Part of a small language model's weights.
Architecture: RMSNorm before each block, rotary positions, no biases in attention or MLP, untied embeddings, normalized queries and keys.
Each number is 200 + 20 x the weight over its row's rms, rounded and kept within 0 to 999. Layers, rows and columns count from 0. The size before them is the row's rms in percent of the matrix's.

# layer 15 MLP down, 128x256, rms 0.213, rows 108-120, columns 0-255
104,206,220,188,202,197,200,183,229,206,208,225,186,209,166,176,210,189,214,212,152,205,226,206,190,181,201,182,207,216,164,179,196,188,177,216,165,204,199,221,202,208,210,201,204,178,206,179,195,176,222,203,222,219,220,178,171,197,235,189,203,209,202,228,220,162,211,177,184,224,197,191,196,179,180,230,191,198,205,203,203,231,162,215,200,182,223,195,217,189,209,209,198,207,179,151,169,174,193,200,194,212,179,174,189,237,195,231,211,229,192,204,222,200,226,243,226,214,214,201,217,190,202,202,215,219,181,193,207,216,223,197,169,208,196,182,218,208,255,211,209,178,220,197,166,177,207,144,232,182,195,192,180,218,224,231,176,213,187,247,221,204,209,226,196,195,176,206,218,233,230,203,180,185,250,199,189,198,164,185,192,212,178,200,217,204,235,230,215,154,224,164,201,211,194,197,196,226,221,211,229,196,196,181,168,171,183,175,177,203,207,197,186,210,213,216,205,186,204,184,188,216,210,214,191,201,201,201,208,250,199,176,210,219,186,178,188,192,229,169,180,216,199,165,189,201,205,208,225,234,180,204,179,212,205,227,253
089,222,195,205,181,191,188,239,199,214,197,231,195,186,186,185,205,169,169,207,185,210,224,197,198,191,207,226,201,176,198,155,202,195,218,203,204,211,166,189,178,193,187,165,204,175,189,192,170,194,209,169,207,181,241,215,195,183,200,216,192,194,213,222,217,225,209,219,184,232,191,149,179,196,169,215,215,208,198,169,192,190,221,225,193,227,197,188,193,199,248,214,228,179,180,195,194,217,201,189,231,192,204,221,214,196,194,174,243,210,194,212,218,195,195,218,216,213,216,207,195,165,227,226,194,195,213,210,162,194,193,237,186,181,179,206,195,178,228,228,187,175,174,176,205,197,191,176,208,182,198,209,239,202,206,164,205,208,188,199,184,225,175,168,225,205,230,208,234,214,247,186,202,224,218,194,160,199,199,204,183,208,196,185,183,236,175,179,181,212,182,223,200,221,213,169,184,225,214,199,224,199,192,194,248,214,187,203,231,206,180,183,174,214,209,180,199,219,218,165,190,205,209,195,228,212,121,210,201,184,212,229,158,202,191,224,208,179,184,207,218,189,154,174,193,207,199,221,214,197,186,175,225,222,210,167,220
102,232,176,187,212,137,165,192,225,208,193,201,183,183,222,201,212,183,239,208,192,187,188,203,230,208,216,236,190,183,188,231,231,187,225,211,182,182,198,214,192,234,198,218,197,219,181,172,196,222,242,180,220,194,182,218,183,225,212,236,232,212,222,155,205,216,211,170,202,215,206,172,208,206,203,221,200,206,211,208,199,182,211,185,194,240,173,183,190,180,178,213,247,211,201,195,187,208,231,229,189,210,235,238,236,242,216,181,203,204,200,174,224,232,222,183,231,190,226,193,167,214,184,214,233,196,234,182,196,166,219,201,206,201,182,215,190,219,196,176,198,166,221,187,205,204,175,196,175,224,191,202,194,198,204,215,188,233,198,194,181,202,219,221,221,183,214,221,216,205,239,229,209,189,224,204,211,187,196,191,187,197,196,195,213,204,202,166,216,248,199,183,181,206,156,206,226,214,188,208,152,220,221,159,215,202,169,201,178,201,206,210,230,186,196,214,190,208,201,182,192,217,233,196,197,191,165,200,212,236,201,179,164,213,210,188,209,201,209,222,200,208,209,208,171,236,184,168,212,211,188,224,205,212,219,217,182
098,178,189,207,205,200,164,227,221,183,211,182,200,219,152,216,205,162,193,169,211,185,213,206,199,227,226,219,175,201,221,196,174,170,198,225,219,214,197,211,221,182,165,150,198,228,225,217,217,183,188,207,226,232,174,212,167,184,208,214,202,173,216,211,164,187,215,157,202,199,190,180,194,185,211,215,205,224,217,200,203,223,219,207,208,234,228,262,199,213,190,196,213,209,180,193,178,179,199,199,199,175,216,190,200,193,214,199,215,198,189,212,194,200,216,190,215,186,191,211,196,151,214,207,209,198,202,193,204,146,193,186,211,189,194,180,208,234,156,198,225,186,214,194,184,181,163,151,197,190,204,188,185,224,191,221,169,223,218,204,208,182,201,191,160,188,189,216,216,198,200,217,199,184,222,234,237,181,206,183,217,184,234,194,214,215,212,175,197,182,206,198,188,152,157,221,199,245,239,186,149,208,200,197,173,198,230,219,186,221,215,218,197,206,179,219,212,196,191,183,216,183,168,210,236,195,182,215,202,176,222,208,181,207,198,225,184,216,171,184,213,188,201,205,221,198,198,189,178,191,189,165,202,188,187,239,227
114,195,189,168,217,218,200,192,192,164,183,214,224,190,199,187,185,225,213,168,246,187,229,177,206,201,192,201,228,202,188,194,213,209,199,194,217,171,217,179,190,212,208,207,185,203,208,170,166,179,199,242,185,164,188,156,187,220,164,187,189,173,218,187,194,187,247,188,200,178,171,196,178,217,189,216,191,217,211,180,223,167,207,189,219,177,191,244,161,222,187,201,215,197,166,199,199,200,184,216,182,237,204,224,212,198,222,223,182,206,206,215,204,192,211,169,208,199,177,221,205,231,210,212,163,224,230,197,212,240,184,200,202,159,185,175,206,204,224,195,234,205,215,221,239,198,170,203,171,218,179,191,212,225,212,204,200,188,195,216,218,191,193,230,218,209,205,203,229,188,226,225,192,210,223,208,222,222,182,181,214,229,206,159,200,192,199,195,205,260,228,237,174,209,164,195,163,188,190,214,234,214,187,197,216,206,201,199,225,198,206,220,212,188,211,219,215,170,185,219,187,201,207,227,191,177,216,184,230,164,198,163,187,201,228,189,210,234,230,204,216,149,191,177,210,217,171,180,183,181,190,198,204,191,216,200,205
101,186,209,188,220,215,185,184,201,182,180,214,217,180,199,180,183,237,202,193,239,178,184,172,195,156,190,193,189,205,201,208,244,213,194,162,216,150,186,206,231,196,196,165,227,195,204,205,194,238,197,179,186,180,206,184,211,182,205,222,197,203,243,185,191,148,199,192,200,199,195,197,178,211,213,200,182,179,188,222,199,200,207,210,189,226,225,194,151,215,211,201,186,209,176,191,224,230,210,191,232,181,221,211,181,195,198,205,221,188,166,226,163,163,212,203,190,217,187,217,179,181,209,191,198,205,210,226,203,194,222,185,218,218,192,192,231,221,204,197,204,203,214,235,178,210,175,186,189,193,196,196,174,230,202,213,182,237,156,184,222,201,230,192,171,198,215,243,188,178,203,202,145,215,235,189,183,204,199,179,197,198,179,208,180,230,197,177,192,208,211,176,233,203,197,154,216,220,232,186,182,176,216,239,202,181,208,237,142,213,194,208,199,213,232,223,217,232,213,191,168,168,212,189,210,232,245,202,204,180,190,187,188,210,190,208,236,206,206,214,218,211,179,196,221,200,180,196,205,195,164,193,216,188,209,199,224
094,184,190,183,209,182,189,222,224,193,163,214,184,195,199,192,210,168,217,199,235,251,227,206,178,173,194,197,202,233,225,202,218,179,219,192,189,182,234,209,245,187,214,224,203,251,162,220,201,231,202,198,229,202,229,196,209,198,192,188,216,187,216,200,177,210,169,228,184,181,193,185,233,172,205,190,194,251,217,187,194,201,184,213,247,189,174,188,171,198,175,217,214,218,203,199,198,183,200,216,228,202,177,235,197,218,176,200,195,236,227,201,200,199,202,177,210,173,234,162,178,211,208,215,185,218,196,176,234,204,200,183,202,184,219,207,232,202,172,207,168,186,214,182,186,216,193,204,195,196,175,191,206,198,220,190,190,187,220,190,186,191,192,203,201,192,178,172,198,193,150,222,189,209,195,168,200,185,216,195,210,173,202,202,204,234,213,175,194,187,213,173,219,203,232,164,161,173,203,224,216,198,187,224,218,169,194,192,195,168,221,185,214,190,251,206,192,214,196,191,224,232,154,201,227,211,192,206,225,204,198,200,223,157,231,181,186,197,186,235,202,194,159,218,234,185,218,179,189,190,188,187,162,201,216,205,213
102,199,206,209,206,202,211,175,202,185,192,203,205,206,186,191,185,188,162,206,197,229,220,223,188,189,166,215,205,185,217,212,190,197,193,192,238,220,162,194,211,201,192,198,187,242,165,152,205,196,191,165,219,210,222,238,194,200,179,218,167,198,215,217,169,177,172,218,185,210,176,215,184,184,228,220,199,201,206,198,178,204,209,177,176,200,201,189,210,178,198,221,216,196,229,209,196,206,202,186,170,186,206,219,187,199,195,197,188,191,236,208,250,197,164,263,179,195,193,208,183,155,168,167,171,191,234,232,201,231,223,208,187,203,212,228,169,201,199,162,194,198,191,218,182,246,177,214,168,212,226,235,220,178,215,221,190,205,172,188,209,195,223,222,208,196,195,211,171,195,207,186,207,211,181,206,212,190,222,218,169,244,211,197,190,164,211,187,216,184,175,211,214,173,171,230,199,163,171,198,218,208,198,184,208,184,186,191,179,177,219,219,208,208,233,220,216,216,177,231,186,200,209,226,214,250,191,190,193,192,179,170,212,242,200,181,212,211,213,208,203,212,197,207,246,222,184,165,196,227,221,189,179,210,185,192,218
092,199,192,208,193,246,194,224,209,198,225,194,214,176,186,189,200,178,214,207,192,186,227,207,181,202,236,175,223,198,201,206,175,173,205,173,175,184,196,204,210,179,211,185,213,196,187,196,204,209,187,170,195,184,185,217,231,174,201,216,198,186,210,195,182,203,202,230,190,207,205,226,186,183,177,157,239,215,215,178,218,223,179,195,215,172,212,196,186,189,213,194,201,189,203,216,208,237,156,217,201,195,201,217,165,197,221,221,184,162,212,208,211,190,195,195,215,197,217,198,164,191,216,164,218,213,217,189,190,165,224,217,197,194,175,195,231,196,210,176,216,198,165,184,185,186,206,215,156,179,227,158,214,197,215,219,220,232,198,196,193,172,203,224,203,194,196,129,185,225,177,184,220,201,194,167,233,208,214,180,245,217,180,206,212,249,221,190,221,189,189,226,188,195,231,232,238,216,175,214,197,161,184,214,193,186,194,170,199,199,225,182,178,206,215,200,172,208,215,180,219,229,189,190,190,178,201,145,238,207,218,206,214,209,218,203,223,206,192,165,230,220,236,195,212,203,192,226,169,204,159,173,203,201,185,229,192
095,198,193,226,202,220,195,212,223,173,175,202,198,175,214,184,185,209,180,195,201,213,189,206,194,230,214,228,199,223,203,209,173,196,169,172,187,208,218,134,194,156,199,270,205,163,187,210,184,202,225,220,176,218,197,221,165,190,188,238,229,198,208,213,226,169,173,201,206,164,215,204,203,179,221,200,240,210,205,186,197,203,195,218,225,197,202,250,178,181,221,182,217,201,195,178,207,247,199,228,179,184,230,198,220,216,223,204,183,219,212,179,197,215,175,194,185,175,246,224,164,213,187,184,174,215,216,163,186,228,207,225,201,188,223,221,147,229,214,201,204,198,214,184,226,182,227,205,195,185,227,233,214,219,176,206,203,220,233,194,197,168,236,202,203,183,148,187,196,211,202,158,198,158,226,193,209,192,190,171,203,204,182,213,211,188,186,200,186,215,199,188,191,195,163,217,219,205,229,168,183,190,175,191,189,191,189,187,190,234,190,208,195,190,191,192,202,193,192,217,202,204,214,203,189,209,205,193,217,181,208,192,165,184,181,192,209,202,193,173,158,174,215,193,194,200,210,201,193,208,197,182,201,220,208,227,170
106,194,223,180,233,190,192,212,183,187,192,213,218,249,168,199,181,177,220,213,161,197,255,214,196,206,193,194,215,215,210,184,187,204,185,213,207,217,215,211,172,198,213,194,205,182,232,213,212,202,219,172,200,236,208,198,163,171,198,156,189,202,164,182,164,240,186,200,221,196,208,188,208,169,228,203,213,207,194,204,188,208,184,180,195,193,229,175,213,216,223,178,168,212,222,183,220,184,182,195,201,237,214,180,229,216,197,177,206,163,172,211,211,230,238,222,184,188,207,216,202,207,227,190,188,204,184,188,173,186,187,196,192,184,240,210,183,196,187,230,196,217,198,216,195,165,236,223,195,233,235,216,199,181,176,220,239,192,195,184,209,170,227,183,178,173,197,174,200,208,203,188,199,157,171,167,198,211,184,212,209,178,191,180,197,201,171,211,236,205,181,191,210,207,207,209,207,229,206,225,222,213,215,167,224,184,195,177,195,224,221,207,221,187,218,176,201,227,175,177,221,205,202,183,200,163,171,209,189,181,174,205,173,204,216,215,203,225,192,247,158,209,180,200,201,194,208,202,200,186,188,189,232,207,214,260,173
100,218,188,181,205,195,174,222,225,199,188,192,227,212,187,198,200,205,180,186,213,215,178,186,181,223,216,217,190,194,174,187,196,199,242,231,199,209,189,240,227,202,202,225,191,179,220,222,173,206,220,192,228,176,211,199,213,162,223,215,197,223,231,188,162,206,205,194,171,188,227,178,207,200,209,210,192,190,175,173,218,182,200,164,222,186,199,187,229,208,237,183,222,198,202,161,223,169,184,228,219,190,230,195,182,191,208,171,238,197,209,209,201,167,206,203,230,179,201,201,224,203,187,230,217,175,220,188,172,227,190,196,201,187,208,194,176,213,199,195,212,177,196,192,202,183,179,231,220,149,175,184,242,204,177,219,238,220,167,168,193,139,223,208,211,143,188,188,192,184,158,214,186,178,191,207,220,181,233,172,182,184,180,213,220,239,193,219,211,202,201,200,196,210,203,169,180,174,195,177,198,186,192,209,212,212,225,212,180,173,195,169,213,221,217,198,183,155,203,168,174,233,201,194,194,222,179,172,227,195,193,203,167,201,183,227,199,201,213,198,182,208,152,186,200,206,206,224,190,171,215,218,203,191,192,194,209
106,179,220,196,201,204,204,194,146,198,208,220,210,161,191,220,178,174,192,216,217,248,204,186,187,187,200,207,186,223,207,221,178,187,196,202,201,204,197,214,224,207,227,190,182,209,191,225,213,179,215,249,164,186,188,194,203,174,207,196,175,215,209,205,226,226,177,214,228,209,207,192,235,187,197,177,191,163,212,215,249,207,196,163,220,196,207,183,232,188,195,212,214,200,207,163,188,171,174,194,209,214,191,206,199,202,231,205,221,230,184,207,201,188,207,177,207,180,211,170,190,188,191,212,185,199,237,256,194,202,222,169,200,202,228,199,198,203,161,191,200,172,231,195,190,198,197,207,234,200,229,202,182,186,195,193,212,170,222,196,197,202,197,220,213,171,179,193,217,198,168,202,206,204,185,184,186,187,213,178,217,206,199,209,173,209,215,259,186,149,176,190,227,234,222,212,205,230,223,243,241,200,218,219,196,185,180,226,212,215,168,167,186,199,196,223,220,182,206,181,182,174,208,185,158,178,200,229,224,209,202,192,226,181,220,179,181,199,185,199,205,229,189,202,169,168,167,196,177,178,162,198,221,213,228,168,194